config = dict(
    n_layer=16,
    d_model=448,
    n_head=7,
    n_kv_head=7,
    head_dim=64,
    d_mlp=896,
    vocab_size=8192,
    activation='swiglu',
    norm='layernorm',
    norm_place='pre',
    norm_eps=1e-06,
    positions='rope',
    rope_base=10000.0,
    rope_fraction=0.5,
    qk_norm=True,
    attn_scale=0.125,
    bias='none',
    tie_embeddings='early',
    parallel_block=False,
    extras=['some layers without attention', 'local attention windows', 'gated attention', 'exclusive self-attention', 'value residuals', 'hashed n-gram embeddings', 'short convolutions', 'an embedding shortcut', 'learned residual scales', 'skips across layers', 'capped logits'],
    init='normal',
    init_std_qkv=0.0189,
    init_std_o=0.0,
    init_std_up=0.0189,
    init_std_down=0.0,
    optimizer='adamw',
    lr=0.00136,
    beta1=0.9,
    beta2=0.95,
    weight_decay=0.22,
    lr_head=0.00732,
    warmup_steps=247,
    schedule='wsd',
    decay_fraction=1.0,
    decay_shape='pow',
    final_lr_fraction=0.0,
    batch_tokens=65536,
    seq_len=1024,
    doc_mask=True,
    train_tokens=550200000,
    steps=8396,
    dataset='wikipedia_en',
)
Each number is 50 + 10 x the weight over its row's rms, rounded and kept within 0 to 99. Layers, rows and columns count from 0. The size before them is the row's rms in percent of the matrix's.

# layer 7 attention value, 448x448, rms 0.0542, rows 391-422, columns 224-335
097:53 50 52 55 46 40 58 48 62 48 56 48 67 63 43 41 44 35 67 58 46 59 49 44 54 56 40 52 50 62 55 36 57 38 45 42 79 45 49 37 55 58 31 69 51 56 56 63 61 48 62 36 34 70 46 40 41 40 48 59 52 37 44 66 50 61 58 35 46 40 30 40 44 35 46 50 61 54 58 59 44 46 24 45 50 46 21 29 39 53 39 62 43 30 44 60 67 48 55 55 41 60 56 40 60 66 52 57 55 45 48 47
105:34 61 49 41 49 62 35 37 30 62 54 47 67 53 52 64 61 54 52 57 54 55 40 75 44 60 57 58 46 55 50 49 43 50 52 63 65 62 57 55 45 51 39 33 45 54 52 48 43 69 60 32 62 52 66 30 50 44 36 64 43 62 46 45 52 43 50 50 47 56 28 63 51 42 62 59 48 53 23 52 52 48 52 49 48 32 35 52 31 52 50 49 56 51 70 32 67 53 58 46 54 56 43 62 59 57 48 59 43 54 49 40
098:47 29 47 55 51 59 60 34 37 44 47 52 57 54 43 46 64 44 31 35 59 36 38 38 38 33 38 52 60 44 50 51 64 50 41 54 53 67 36 48 49 52 47 71 36 26 54 50 59 43 39 59 35 69 55 36 68 44 54 44 44 40 48 67 56 52 61 47 62 60 21 39 60 65 35 38 61 50 55 57 60 56 44 70 44 52 46 52 33 45 48 39 38 61 55 50 44 58 57 57 57 43 36 73 48 42 58 58 52 49 35 60
099:61 43 45 71 35 60 64 67 41 49 61 56 59 73 49 28 65 39 35 50 43 54 45 58 53 55 46 61 50 55 67 42 70 38 49 47 31 40 54 41 53 44 45 45 34 76 48 44 43 43 63 39 66 54 64 47 42 63 36 60 50 41 52 41 34 50 49 48 59 39 58 54 42 65 42 41 60 53 57 49 54 28 29 47 55 41 51 73 32 51 49 64 31 58 52 73 52 37 25 45 47 42 44 51 46 58 68 72 58 46 40 45
101:47 65 47 21 54 49 53 44 38 38 49 42 55 38 49 48 42 51 61 51 54 44 27 41 58 61 54 57 54 57 63 58 33 48 56 55 53 65 45 59 45 55 48 45 54 31 56 36 47 49 44 61 29 57 53 54 64 66 47 53 46 38 58 54 50 62 50 59 44 53 28 66 55 58 47 38 59 60 51 51 50 70 53 45 44 51 42 40 68 39 43 44 52 35 39 18 53 54 67 48 76 58 55 35 40 57 44 51 49 47 53 47
100:44 54 50 64 47 45 52 48 41 53 46 50 50 56 46 58 39 43 63 47 57 43 46 50 58 54 59 61 52 52 41 32 42 54 49 48 74 45 52 36 40 62 38 78 49 50 56 57 49 70 51 47 25 63 45 40 50 47 56 39 52 51 49 73 51 52 61 56 38 37 32 34 58 35 43 73 59 57 52 53 60 64 46 54 33 52 19 42 73 47 53 59 57 44 41 44 55 51 66 50 36 71 42 65 66 45 57 41 49 49 42 46
100:52 55 57 49 51 34 56 67 55 50 58 34 26 41 54 47 70 47 40 68 58 49 43 54 59 49 54 47 48 51 21 35 47 46 51 49 53 34 51 60 59 32 52 62 57 57 64 40 40 70 59 62 23 40 40 51 57 50 53 69 53 53 61 65 57 57 43 56 41 33 50 57 67 48 42 41 53 47 52 63 32 55 67 41 48 56 38 41 46 49 48 40 68 42 45 47 56 54 62 36 45 47 43 38 46 58 51 46 58 49 64 58
107:53 61 55 41 46 42 55 69 51 66 55 55 22 57 50 50 72 58 51 48 45 52 57 42 49 53 58 38 49 57 21 39 46 65 51 46 58 45 51 50 66 60 43 35 49 59 48 47 46 48 66 39 51 48 53 59 52 63 50 47 52 54 52 36 55 41 37 58 65 50 59 65 38 42 43 48 64 56 49 39 37 29 75 47 57 48 26 43 23 62 55 51 55 55 52 63 61 51 54 39 36 38 59 52 67 45 40 46 47 56 60 51
102:55 50 40 40 59 28 60 24 46 55 66 53 48 29 50 58 57 51 52 52 56 56 39 47 58 47 37 40 49 48 45 46 33 32 39 47 56 41 46 70 50 33 61 76 59 39 69 38 49 64 34 54 45 54 40 66 65 48 53 52 53 49 50 59 56 43 40 51 53 55 28 61 55 51 42 45 37 52 45 54 61 61 47 51 42 56 45 38 48 53 46 49 49 42 58 39 42 51 65 54 57 49 59 48 47 52 53 52 51 49 55 37
105:44 58 38 55 57 35 59 48 70 50 58 49 55 33 55 53 52 36 62 45 31 53 56 47 41 41 65 50 40 55 54 53 50 33 62 46 37 46 59 57 50 21 52 61 64 46 42 56 42 47 50 53 49 40 40 68 61 46 51 67 51 40 61 78 53 43 54 61 45 56 39 50 68 33 44 46 40 53 59 37 51 77 33 31 48 48 64 52 71 30 49 27 56 30 47 33 47 37 61 41 48 49 52 36 46 59 48 53 51 37 55 48
105:42 55 54 48 61 54 57 48 52 49 54 32 51 47 45 71 52 44 59 57 56 57 55 47 53 47 50 58 50 48 39 56 48 48 41 47 49 44 52 54 50 28 51 67 34 47 49 51 54 47 59 60 42 66 51 59 66 50 34 51 56 60 42 50 45 55 41 55 49 31 32 64 55 47 49 37 52 46 54 52 44 55 39 37 56 55 43 36 51 38 46 56 55 31 35 60 51 46 76 51 76 55 52 42 44 57 37 57 47 45 43 44
125:42 43 56 51 43 49 21 54 39 47 55 65 42 62 56 60 32 54 37 40 52 62 52 65 56 52 71 44 42 63 54 51 59 34 55 40 53 36 47 72 41 31 49 56 46 64 45 50 45 71 55 46 76 20 56 45 42 48 52 67 46 56 48 40 55 53 25 64 51 32 58 55 56 34 45 54 50 53 44 71 60 42 52 36 65 47 52 73 33 52 62 59 62 27 52 58 63 31 48 45 71 63 61 40 57 55 70 74 55 55 44 63
118:59 45 59 58 51 29 86 57 44 53 57 49 46 44 52 61 48 39 56 50 37 42 45 53 55 47 49 54 37 57 42 40 50 45 51 39 52 33 48 55 47 32 67 81 54 57 58 45 44 74 44 54 40 42 45 55 48 62 59 55 58 45 58 70 52 45 52 49 53 61 47 43 73 64 39 57 57 54 61 48 51 51 53 48 42 54 60 65 38 49 56 48 60 47 46 33 43 39 58 54 26 45 54 46 54 61 62 54 53 67 68 55
104:58 50 47 66 47 58 49 47 57 48 54 53 46 56 54 50 80 46 55 51 43 42 60 43 38 60 37 53 40 51 30 46 60 38 60 60 53 56 56 51 56 43 48 47 37 38 49 42 59 38 60 39 51 40 41 48 34 42 72 69 67 57 45 48 60 53 50 65 45 59 47 29 65 43 44 67 61 51 44 38 45 40 39 39 54 54 41 58 40 43 34 46 39 66 62 53 55 70 46 48 40 68 46 42 56 50 44 49 48 44 66 47
098:61 70 50 30 52 43 44 68 51 53 47 52 50 51 51 31 44 61 49 44 48 36 56 53 62 50 57 55 55 52 56 44 61 48 55 57 57 28 63 37 53 52 46 57 45 57 37 52 47 48 54 44 33 49 29 28 56 39 55 59 60 52 68 54 54 67 43 68 44 37 56 34 35 45 45 64 32 53 65 56 38 47 45 41 53 63 40 38 64 48 46 62 31 42 52 57 47 58 48 71 53 62 49 49 52 63 79 47 38 44 29 47
101:83 37 20 61 53 52 47 52 46 46 42 43 66 49 51 46 53 62 28 55 57 54 48 49 38 57 24 41 51 43 60 46 49 47 55 49 34 37 50 66 49 69 39 35 25 46 40 43 47 52 51 61 57 22 37 55 45 43 44 53 46 34 49 44 48 39 55 50 43 49 67 50 54 42 41 42 48 57 33 62 53 42 54 53 50 44 50 64 37 49 37 61 56 46 40 54 54 31 50 55 55 56 49 54 41 47 64 37 50 45 62 59
110:53 47 41 59 57 43 72 53 57 54 42 48 47 54 51 52 56 52 55 42 51 43 52 39 45 62 68 58 47 43 45 48 49 62 37 53 59 55 57 44 44 46 46 58 36 55 73 49 49 56 62 23 27 37 51 47 38 42 65 49 43 50 32 42 30 42 57 53 55 73 55 32 42 74 30 63 45 57 46 63 30 54 71 41 47 56 33 57 41 55 39 47 41 58 43 64 50 60 67 63 30 67 53 60 60 55 59 46 46 61 50 37
097:59 70 52 60 45 52 60 62 50 49 53 52 42 60 51 59 67 43 48 50 65 50 68 34 50 55 64 55 43 53 38 54 67 41 62 59 44 65 53 62 59 49 60 27 55 43 45 48 61 23 48 45 51 55 54 65 31 56 51 64 59 52 51 52 49 58 49 33 36 37 69 47 41 51 51 60 51 48 45 53 48 58 74 53 51 50 54 48 68 40 52 50 60 63 55 47 59 51 33 46 77 58 53 34 40 47 58 55 45 49 63 48
117:42 51 63 35 50 46 59 57 34 56 40 45 35 66 43 54 56 54 51 54 48 48 33 68 52 44 42 62 56 57 47 42 52 48 50 34 55 58 42 41 60 57 42 45 53 61 55 42 48 50 56 29 60 48 39 53 56 54 49 61 42 48 69 52 38 57 34 48 48 34 50 67 42 55 59 31 42 40 24 47 48 46 68 40 48 48 43 27 48 45 56 47 48 54 45 47 66 55 27 50 48 54 39 68 47 68 27 51 55 40 59 52
109:46 54 56 43 34 50 51 61 44 42 56 50 37 53 57 57 37 44 38 65 59 43 39 33 52 64 43 56 49 65 49 53 50 58 48 49 35 66 52 62 57 54 38 29 57 60 34 57 50 57 58 57 28 38 56 47 33 47 46 62 43 50 67 48 46 39 46 71 47 60 60 48 57 54 56 62 53 46 47 47 40 63 54 64 46 41 54 52 46 42 51 47 62 51 44 35 57 43 65 45 78 36 54 60 53 36 43 49 53 63 57 49
112:46 38 39 65 45 37 54 51 40 44 55 52 35 41 54 49 68 45 40 65 58 51 56 60 49 42 47 43 42 56 36 45 60 52 49 50 50 61 42 44 49 47 51 73 54 34 48 35 39 66 47 57 45 23 47 35 36 43 71 73 55 58 43 58 52 53 52 65 42 34 50 27 56 52 42 63 44 45 69 46 42 57 69 49 48 56 35 43 50 51 48 55 65 67 57 43 47 70 55 43 65 43 43 61 47 51 63 33 40 50 56 55
102:62 55 36 40 50 61 67 52 45 53 44 44 70 67 37 35 32 49 47 43 37 52 41 37 53 63 56 57 67 38 70 56 57 67 40 44 43 32 42 23 48 74 38 54 44 64 65 44 58 47 50 44 48 67 72 30 57 43 46 23 53 55 37 30 33 57 47 33 63 70 48 50 34 64 45 51 59 51 64 60 50 53 42 48 50 38 43 46 39 64 44 66 38 69 30 54 47 39 57 50 22 49 43 72 50 43 55 38 58 55 43 45
103:60 56 35 52 54 43 17 53 46 64 53 40 41 58 50 40 33 46 47 38 30 65 45 47 38 43 68 48 47 40 61 57 60 53 55 53 52 38 49 48 39 59 50 49 61 70 52 42 31 39 55 36 62 22 45 61 51 52 53 41 54 53 52 28 35 44 46 55 51 61 60 47 50 55 38 43 40 43 56 56 55 45 54 41 50 44 43 46 48 58 49 47 42 36 51 60 58 34 37 53 41 62 54 36 58 63 55 36 57 43 48 45
108:49 52 71 54 42 52 60 72 53 44 27 42 38 43 55 31 45 53 61 47 57 42 36 41 47 56 72 49 49 55 27 50 53 66 57 58 45 55 50 55 43 79 33 46 51 45 52 64 41 35 50 41 38 45 50 49 61 50 68 58 54 63 68 51 38 54 47 80 46 59 47 43 45 74 46 40 59 48 43 50 47 46 61 34 45 55 55 41 56 52 71 43 64 56 43 41 49 63 65 49 46 50 46 48 39 38 38 69 32 47 85 42
108:50 54 54 61 44 62 44 81 54 46 32 43 46 50 44 50 69 72 53 49 51 54 42 41 39 59 49 45 53 53 45 47 45 59 50 45 37 56 45 42 41 63 41 40 40 55 41 43 45 51 54 60 60 53 57 55 46 57 44 44 47 41 42 39 30 43 49 65 52 71 56 46 56 65 51 44 67 59 54 55 71 44 69 54 46 45 64 55 48 48 63 50 74 68 46 44 60 38 54 46 43 33 53 65 59 55 47 35 61 65 50 58
113:49 41 48 61 48 67 50 36 71 41 36 42 77 41 50 33 64 62 49 62 47 50 65 72 54 57 56 50 49 61 42 57 41 55 61 54 41 68 45 48 55 40 41 43 41 33 50 54 59 40 58 74 58 55 45 42 43 53 53 55 52 50 60 73 58 48 53 46 38 29 66 43 57 32 50 75 36 56 32 37 43 61 21 49 51 50 38 78 63 33 45 63 60 67 49 52 50 60 59 52 38 47 46 26 53 51 56 41 48 42 57 55
111:47 68 53 67 57 43 73 44 44 51 51 49 67 69 46 60 42 37 50 24 44 57 38 30 38 57 49 48 52 39 62 55 45 59 52 46 51 41 48 43 40 72 62 24 46 56 61 38 57 30 52 28 44 52 55 49 45 51 39 38 47 45 36 32 52 47 54 33 54 88 47 47 57 71 50 44 54 52 67 62 61 43 42 40 46 53 53 36 45 42 54 37 27 54 46 43 49 59 46 51 53 70 59 53 50 61 44 49 54 46 39 56
108:48 62 55 53 57 48 52 49 49 48 33 50 72 54 48 56 65 66 37 29 50 59 54 36 43 57 47 47 44 29 61 46 49 53 54 51 41 41 39 42 18 65 50 44 34 54 54 34 45 50 49 29 74 36 58 65 65 55 55 24 51 52 50 55 46 45 54 37 37 57 55 45 40 46 48 47 44 50 47 65 55 35 38 48 42 41 49 56 56 53 50 73 56 47 53 59 48 41 61 34 52 56 48 54 42 54 68 34 58 30 38 48
102:41 40 47 40 52 52 15 31 50 51 44 38 79 50 42 68 38 71 48 47 47 56 57 53 49 60 52 52 58 46 63 43 58 57 54 59 58 34 46 52 37 47 31 60 47 67 55 48 56 66 52 47 61 30 57 38 47 33 43 55 47 54 55 62 41 44 54 48 38 09 53 43 38 29 42 52 44 59 42 61 46 51 45 56 44 51 44 64 50 56 41 56 54 40 44 53 43 38 46 54 35 55 49 65 60 33 74 57 49 57 30 56
112:39 46 50 46 38 54 22 49 70 49 51 45 49 45 51 45 44 36 52 46 53 54 46 46 56 53 51 51 50 61 62 44 26 58 57 46 39 34 42 69 51 57 47 30 72 57 40 47 47 52 56 82 51 44 52 74 49 38 39 49 46 56 58 49 46 62 46 46 48 26 73 61 56 32 46 46 47 50 41 41 47 60 51 66 46 51 46 49 49 45 46 48 41 36 25 34 54 56 39 47 45 62 67 33 59 61 65 46 62 58 56 58
113:59 50 37 57 47 47 73 41 67 40 42 37 70 49 55 43 65 61 41 56 42 48 61 30 61 47 46 51 53 51 79 60 50 29 52 34 36 38 42 38 41 27 54 62 48 42 50 43 59 32 48 64 39 56 57 59 47 43 35 63 49 39 59 59 38 49 66 29 43 82 64 45 64 61 57 59 58 56 74 56 62 70 52 42 50 52 67 50 43 48 42 43 71 40 36 47 46 42 48 45 40 54 48 44 47 84 56 36 67 54 55 50
103:44 56 45 61 52 49 56 71 69 55 57 47 74 48 47 44 58 49 51 29 41 51 51 44 53 62 55 65 45 52 52 47 67 41 40 37 53 58 47 48 36 32 34 66 46 68 29 55 71 47 47 27 57 15 32 68 57 59 44 47 60 40 51 65 29 43 62 43 47 44 27 57 51 49 48 45 37 42 52 53 49 64 52 33 54 50 28 55 58 35 66 37 29 49 56 47 57 45 54 54 36 38 62 48 63 49 56 48 63 39 47 45
# layer 7 attention output (transposed), 448x448, rms 0.0519, rows 391-421, columns 224-335
097:62 46 56 50 33 59 47 50 56 66 44 37 58 66 52 41 59 35 60 54 54 48 37 44 40 56 63 49 41 56 67 42 61 52 42 48 62 48 59 52 54 39 26 69 57 39 60 41 41 46 55 53 57 39 46 47 43 52 33 38 56 44 61 42 55 63 59 47 42 40 63 61 57 43 31 50 57 38 48 53 61 45 52 44 66 33 39 50 52 61 56 31 62 69 45 49 60 50 57 53 52 41 62 57 64 53 49 60 27 36 52 59
094:46 59 42 59 41 57 46 35 52 51 48 37 64 55 41 51 63 34 43 62 51 49 58 59 65 54 47 43 41 33 48 61 47 55 27 51 46 54 45 40 59 39 39 56 54 74 49 48 55 50 47 39 48 48 65 48 54 49 53 46 55 44 34 56 46 52 43 41 44 61 43 55 45 63 41 42 60 51 33 60 56 57 45 42 46 51 46 42 59 39 40 53 57 61 38 51 80 50 29 65 48 49 32 50 54 34 26 44 61 52 45 55
091:49 38 36 45 51 61 54 36 58 59 41 53 50 55 23 47 57 63 37 48 63 41 48 53 47 47 35 44 45 54 64 69 48 40 54 37 63 28 43 56 48 50 52 57 53 38 45 28 59 34 26 49 53 41 53 53 47 60 70 45 57 37 54 67 50 50 59 63 33 32 50 47 61 42 41 48 43 39 50 31 32 42 38 54 51 48 47 53 61 59 22 52 53 62 43 47 44 45 61 52 54 52 54 44 43 64 49 43 40 61 48 59
097:61 41 52 50 31 56 48 61 59 52 51 47 45 54 45 49 70 62 39 63 64 55 44 46 42 66 43 59 66 47 41 35 58 62 48 38 76 40 57 55 50 36 58 54 54 48 57 48 65 41 64 47 39 59 67 44 53 68 51 54 45 40 67 57 50 45 46 57 36 27 54 53 65 48 63 58 64 63 38 42 42 54 54 43 45 51 57 60 60 49 37 35 51 42 57 54 54 43 59 34 37 64 49 37 46 55 73 47 49 59 36 38
096:43 52 51 56 45 38 49 42 45 53 41 40 58 40 50 40 35 64 64 35 54 35 35 35 45 56 55 45 48 50 44 48 40 39 70 52 44 44 45 44 53 42 56 42 56 40 57 45 58 40 44 70 39 54 41 46 47 50 50 37 38 33 57 44 47 60 46 44 52 59 46 37 42 46 38 37 43 57 62 61 55 47 54 58 37 41 32 71 34 70 67 50 54 50 44 42 72 59 43 61 34 41 52 43 51 63 42 24 50 56 61 52
108:53 62 38 66 39 51 38 48 48 52 43 50 44 58 44 36 48 62 49 49 59 37 52 42 49 48 56 31 40 25 40 34 60 50 64 42 55 50 41 42 51 58 23 60 43 66 58 50 50 66 47 54 54 31 54 64 56 41 74 46 46 55 46 44 72 55 58 48 54 69 69 38 38 41 43 33 40 54 39 42 48 54 60 48 52 46 43 43 76 63 44 49 53 40 35 56 71 65 49 67 51 60 43 62 54 45 53 30 39 42 50 58
097:45 57 40 37 41 37 57 57 33 55 61 44 51 69 42 51 38 48 45 44 66 51 46 61 54 59 60 35 45 47 42 51 56 47 61 52 40 46 57 42 75 45 56 62 38 54 54 53 72 56 37 43 52 49 59 41 46 51 52 32 27 35 51 31 51 52 53 54 46 58 55 62 57 37 58 58 58 44 44 39 57 40 45 59 68 47 37 49 54 45 45 63 46 61 59 44 33 53 56 47 50 67 35 41 74 46 51 43 59 61 61 52
105:62 42 49 56 77 39 53 58 59 47 57 41 40 54 60 48 55 63 54 60 64 37 37 43 43 53 36 50 37 18 53 50 62 70 43 54 41 70 65 59 71 49 58 62 41 61 65 42 53 43 70 50 49 62 47 61 41 45 35 47 43 39 43 39 43 45 60 46 60 50 60 62 53 42 36 46 64 65 50 46 49 53 63 32 63 48 46 41 48 54 66 63 46 41 52 42 37 47 63 55 54 45 39 41 57 58 49 51 58 54 49 43
104:32 51 37 42 55 34 45 44 39 67 49 37 56 55 51 51 44 44 63 23 40 57 57 60 55 47 51 40 34 79 56 89 36 37 44 47 49 34 62 51 57 39 52 60 47 32 30 53 53 50 28 41 57 52 49 54 51 54 51 50 50 39 44 56 48 64 35 71 56 57 33 49 54 53 33 50 36 49 58 43 49 53 47 69 39 45 42 52 54 76 47 46 68 39 27 38 34 49 58 65 58 60 64 46 74 46 39 51 46 55 64 52
103:60 54 65 47 62 65 56 50 54 57 45 47 57 48 74 75 46 60 59 48 41 67 61 56 47 52 40 58 50 64 49 75 46 46 66 50 58 48 58 37 51 63 60 55 56 58 47 57 51 58 33 54 57 46 50 33 44 64 58 56 70 43 55 47 59 57 42 38 30 47 47 54 56 39 31 48 57 61 73 61 50 47 56 63 57 41 48 47 47 43 50 33 64 50 32 53 38 36 48 27 64 61 49 52 49 40 50 33 58 37 56 49
105:29 38 47 58 44 55 44 47 56 64 48 46 50 54 47 51 44 49 42 36 34 42 42 53 40 54 46 57 66 52 51 71 44 33 35 44 44 54 54 42 66 50 39 52 44 42 48 71 51 36 51 54 37 58 53 48 47 72 46 48 32 49 54 49 54 52 50 69 45 34 37 51 69 52 56 45 31 49 61 63 42 62 40 53 35 44 46 39 55 43 58 45 62 43 49 36 53 39 71 43 62 43 62 35 54 57 50 43 37 51 54 44
113:47 50 52 50 45 51 32 59 40 49 49 58 59 60 47 58 44 55 41 41 50 32 61 42 43 38 59 43 43 64 49 53 59 45 53 47 49 54 34 48 56 29 29 66 45 70 43 51 68 53 45 42 45 50 69 65 45 50 42 48 58 36 52 49 35 42 36 76 64 61 56 40 62 59 47 51 63 53 32 34 42 41 49 26 56 47 65 61 37 41 55 42 64 39 38 61 46 57 59 33 58 33 59 38 51 52 55 53 45 58 47 50
102:46 58 53 55 49 63 61 48 59 44 46 54 52 45 46 48 43 39 52 38 45 63 51 55 59 58 54 37 21 59 65 54 58 47 66 24 63 42 57 43 45 51 51 63 37 39 38 43 69 50 40 43 73 59 57 48 62 46 52 52 58 45 50 35 62 54 39 50 36 44 56 47 36 58 54 58 40 53 46 30 53 41 50 63 50 61 51 52 50 62 39 45 59 45 30 47 47 53 44 47 55 57 47 53 69 41 57 53 54 67 39 48
099:42 50 51 64 40 50 61 39 58 56 61 62 57 60 54 52 55 32 31 38 55 42 48 57 55 51 40 50 44 61 46 45 53 50 54 65 62 60 74 41 46 41 54 48 48 47 45 44 49 38 68 60 55 67 67 66 52 45 53 59 62 46 60 49 49 35 54 49 50 24 49 57 56 54 41 65 32 51 50 50 43 47 41 42 55 56 30 51 50 47 74 51 31 52 43 26 38 43 67 45 47 46 38 42 51 49 48 54 44 45 60 58
097:53 53 61 36 56 43 46 64 44 65 57 59 42 55 61 58 45 57 55 53 63 26 42 51 45 43 52 46 75 44 52 52 56 44 48 53 49 54 47 35 52 44 37 56 52 61 61 67 47 53 61 47 42 39 64 80 26 50 57 48 39 59 70 49 66 53 57 45 49 46 48 47 69 31 49 52 23 40 60 55 53 50 63 57 38 36 47 55 57 51 78 38 55 48 52 41 47 50 57 40 41 53 57 53 47 35 45 44 51 47 51 50
094:28 47 42 61 40 53 41 42 62 47 58 52 53 74 52 43 61 66 31 42 49 47 58 60 65 51 72 59 50 60 55 51 50 40 49 61 25 51 49 45 47 46 51 47 41 51 42 37 47 60 45 47 60 40 52 32 52 39 35 49 36 49 57 47 38 51 57 49 36 38 48 44 44 58 44 60 58 34 49 38 26 44 61 45 46 32 37 41 59 39 39 51 39 66 33 35 48 42 61 73 41 53 37 27 50 48 46 59 33 54 44 50
099:51 40 60 24 47 45 51 44 41 58 38 47 29 57 69 35 44 65 50 55 85 59 44 52 57 53 59 49 49 49 55 46 64 49 49 59 38 59 39 45 45 58 43 59 41 66 54 53 42 36 54 51 50 55 53 68 50 51 47 51 70 43 67 24 65 46 67 35 59 39 50 68 40 41 27 50 42 58 57 63 52 44 44 44 64 48 31 38 50 44 42 54 46 48 54 59 65 61 61 68 63 52 51 47 53 58 49 40 46 60 49 47
099:43 53 63 51 43 33 49 51 56 51 59 65 44 57 53 64 43 58 38 41 59 69 44 45 43 57 63 45 54 56 47 27 56 48 46 55 36 72 39 52 24 45 50 34 48 58 58 35 47 51 47 52 51 80 45 53 68 51 43 51 59 32 57 32 45 48 68 46 56 50 58 62 70 49 57 58 50 60 54 56 54 47 40 42 56 52 42 56 51 61 55 67 73 43 62 46 48 52 48 30 46 62 43 37 45 47 41 64 49 29 67 39
107:66 47 44 53 43 37 58 51 39 70 48 40 51 53 22 54 57 26 48 47 54 49 38 57 63 54 53 41 57 47 40 27 49 50 39 55 57 69 64 64 73 49 37 53 66 34 70 52 63 46 46 40 63 45 48 58 46 46 48 59 45 34 47 41 52 63 48 32 49 53 62 64 56 48 42 58 63 30 30 29 63 50 50 42 51 55 48 53 58 50 28 61 47 63 73 29 50 39 33 53 47 63 39 41 47 59 57 61 53 63 50 46
103:34 50 60 61 32 48 48 62 47 43 63 58 46 63 55 28 69 71 42 34 58 54 53 37 46 52 66 53 46 52 37 33 45 45 50 30 26 54 28 54 46 42 41 40 55 52 55 44 54 67 50 47 40 52 67 41 55 54 37 45 52 55 52 36 45 23 66 64 50 61 52 52 42 44 61 52 49 60 37 50 39 60 56 44 65 48 48 51 52 41 50 42 54 66 66 40 61 46 56 40 47 51 66 46 46 51 51 29 47 34 68 45
097:42 44 51 56 44 49 52 53 60 50 61 42 56 63 32 33 52 42 48 46 60 52 62 37 52 41 56 34 40 40 51 38 48 72 65 70 56 40 34 56 58 45 61 65 46 58 44 39 60 55 46 56 54 46 71 59 53 43 51 52 48 46 67 35 42 35 61 53 47 54 43 37 48 48 48 57 38 52 46 27 53 63 53 50 62 46 63 55 44 38 52 43 41 49 42 50 55 70 60 49 44 29 45 65 48 62 50 52 32 60 43 39
102:66 51 45 49 62 63 53 54 54 51 45 47 32 63 46 28 39 46 52 66 61 40 64 47 55 43 33 54 48 32 52 30 50 49 45 47 41 57 58 44 53 48 54 41 58 45 60 43 31 55 46 44 42 57 58 67 47 49 41 56 67 54 55 49 59 46 61 46 48 42 46 69 42 26 50 37 40 36 37 53 45 49 53 59 44 46 49 39 66 62 55 43 56 55 70 48 58 44 50 60 27 57 57 39 28 58 42 50 47 37 38 59
101:51 39 59 37 51 42 42 67 60 59 54 50 58 47 57 46 48 61 38 65 50 64 66 49 53 65 47 57 51 34 53 72 43 48 53 42 64 45 52 57 27 65 48 59 53 86 57 54 55 49 58 36 59 48 52 63 32 44 51 49 42 47 52 65 50 57 44 41 53 32 49 48 54 44 49 40 44 34 35 49 49 48 58 49 51 48 54 41 60 46 50 49 49 50 41 56 41 42 53 51 33 42 54 36 42 42 51 71 66 42 51 31
106:50 67 47 54 36 53 35 54 47 26 51 50 58 39 60 58 71 49 66 63 67 40 51 61 65 46 50 44 37 51 57 44 62 40 38 60 34 51 57 35 33 34 59 55 53 55 74 49 50 51 59 59 50 35 40 41 51 31 61 58 56 45 57 45 65 74 65 31 69 55 52 49 54 57 45 59 50 57 38 48 46 46 54 46 62 67 60 34 40 42 56 49 51 66 39 48 66 41 36 56 52 46 45 48 55 46 59 60 51 57 56 48
101:65 61 52 53 52 54 42 62 56 39 58 63 49 63 44 41 44 46 41 58 41 27 54 52 59 51 64 60 52 37 61 39 44 39 57 45 46 59 40 42 48 54 47 53 55 44 51 30 56 54 43 49 50 59 62 74 39 39 46 49 30 50 67 35 48 44 61 37 36 43 62 53 57 31 67 55 54 49 37 55 49 44 51 36 47 51 51 43 55 44 51 48 34 72 50 35 68 61 47 48 44 42 53 39 40 68 45 41 60 71 47 54
100:52 42 63 55 54 63 54 38 68 60 45 49 55 61 50 65 51 40 38 54 31 54 45 30 53 57 53 63 65 57 64 27 65 59 44 63 58 51 52 43 51 75 57 29 26 47 56 44 44 39 78 66 43 45 56 36 46 55 51 51 29 48 30 54 33 44 52 44 30 57 55 38 65 72 57 51 74 57 38 49 38 47 35 56 51 68 43 43 48 35 55 33 38 48 42 58 53 38 48 43 58 44 42 58 52 45 52 42 41 38 52 46
099:47 62 69 49 48 30 41 57 54 34 43 57 69 46 28 42 49 48 47 39 42 46 51 37 58 54 44 30 56 61 53 56 54 50 35 44 51 30 70 60 46 23 40 37 53 51 39 58 59 36 55 56 49 64 40 49 58 40 54 54 54 51 68 53 68 68 55 42 61 52 46 44 47 40 28 46 32 54 50 50 66 36 50 51 43 45 45 51 58 55 45 63 53 65 42 38 63 67 52 70 53 50 55 33 50 60 52 59 49 63 55 55
103:78 55 60 37 57 41 47 52 53 50 41 46 38 49 40 43 42 69 41 61 40 47 64 50 67 64 56 37 54 24 51 40 57 60 67 51 66 49 53 54 29 61 48 47 55 54 52 53 43 47 35 32 62 38 26 42 52 48 64 58 48 46 49 62 66 51 48 41 35 48 55 37 39 55 38 45 66 55 45 44 32 46 44 53 57 45 35 42 47 54 38 55 56 46 55 25 54 48 62 71 33 59 52 43 65 43 35 30 43 63 38 59
108:59 48 46 70 55 61 40 40 37 46 30 46 40 58 53 51 48 48 30 48 59 48 48 51 48 50 39 50 56 33 47 41 52 52 52 46 58 44 38 30 46 67 25 55 35 64 60 69 46 58 59 49 44 36 74 43 41 57 52 44 40 60 50 52 38 48 51 52 54 57 55 46 52 41 41 41 59 43 38 46 49 46 54 42 43 33 55 50 55 33 59 33 49 58 49 57 46 49 60 43 44 37 51 47 39 51 35 48 41 51 41 44
097:33 69 50 58 42 50 50 45 56 62 57 59 56 54 51 73 52 48 34 44 49 40 46 53 48 50 60 59 40 53 71 40 43 39 48 55 31 45 35 47 46 45 47 45 64 52 63 48 46 50 43 61 62 52 67 45 67 45 52 47 58 49 37 41 51 48 56 52 65 61 68 44 38 47 44 48 50 47 54 37 67 46 42 49 56 62 55 56 57 36 41 59 46 66 51 54 54 47 55 64 61 37 56 31 44 52 44 64 53 46 62 44
100:57 45 66 47 49 50 46 37 59 43 40 52 46 57 53 56 37 44 38 41 33 44 53 41 59 68 50 64 45 59 63 46 55 38 57 45 60 29 48 45 40 57 53 47 50 42 35 41 50 50 55 68 54 65 52 54 59 59 42 53 43 53 67 43 61 41 50 53 36 50 66 47 52 29 47 61 51 54 71 43 68 36 50 46 39 48 49 59 53 53 51 36 55 58 55 56 65 59 37 57 37 63 58 37 50 61 51 36 54 58 38 50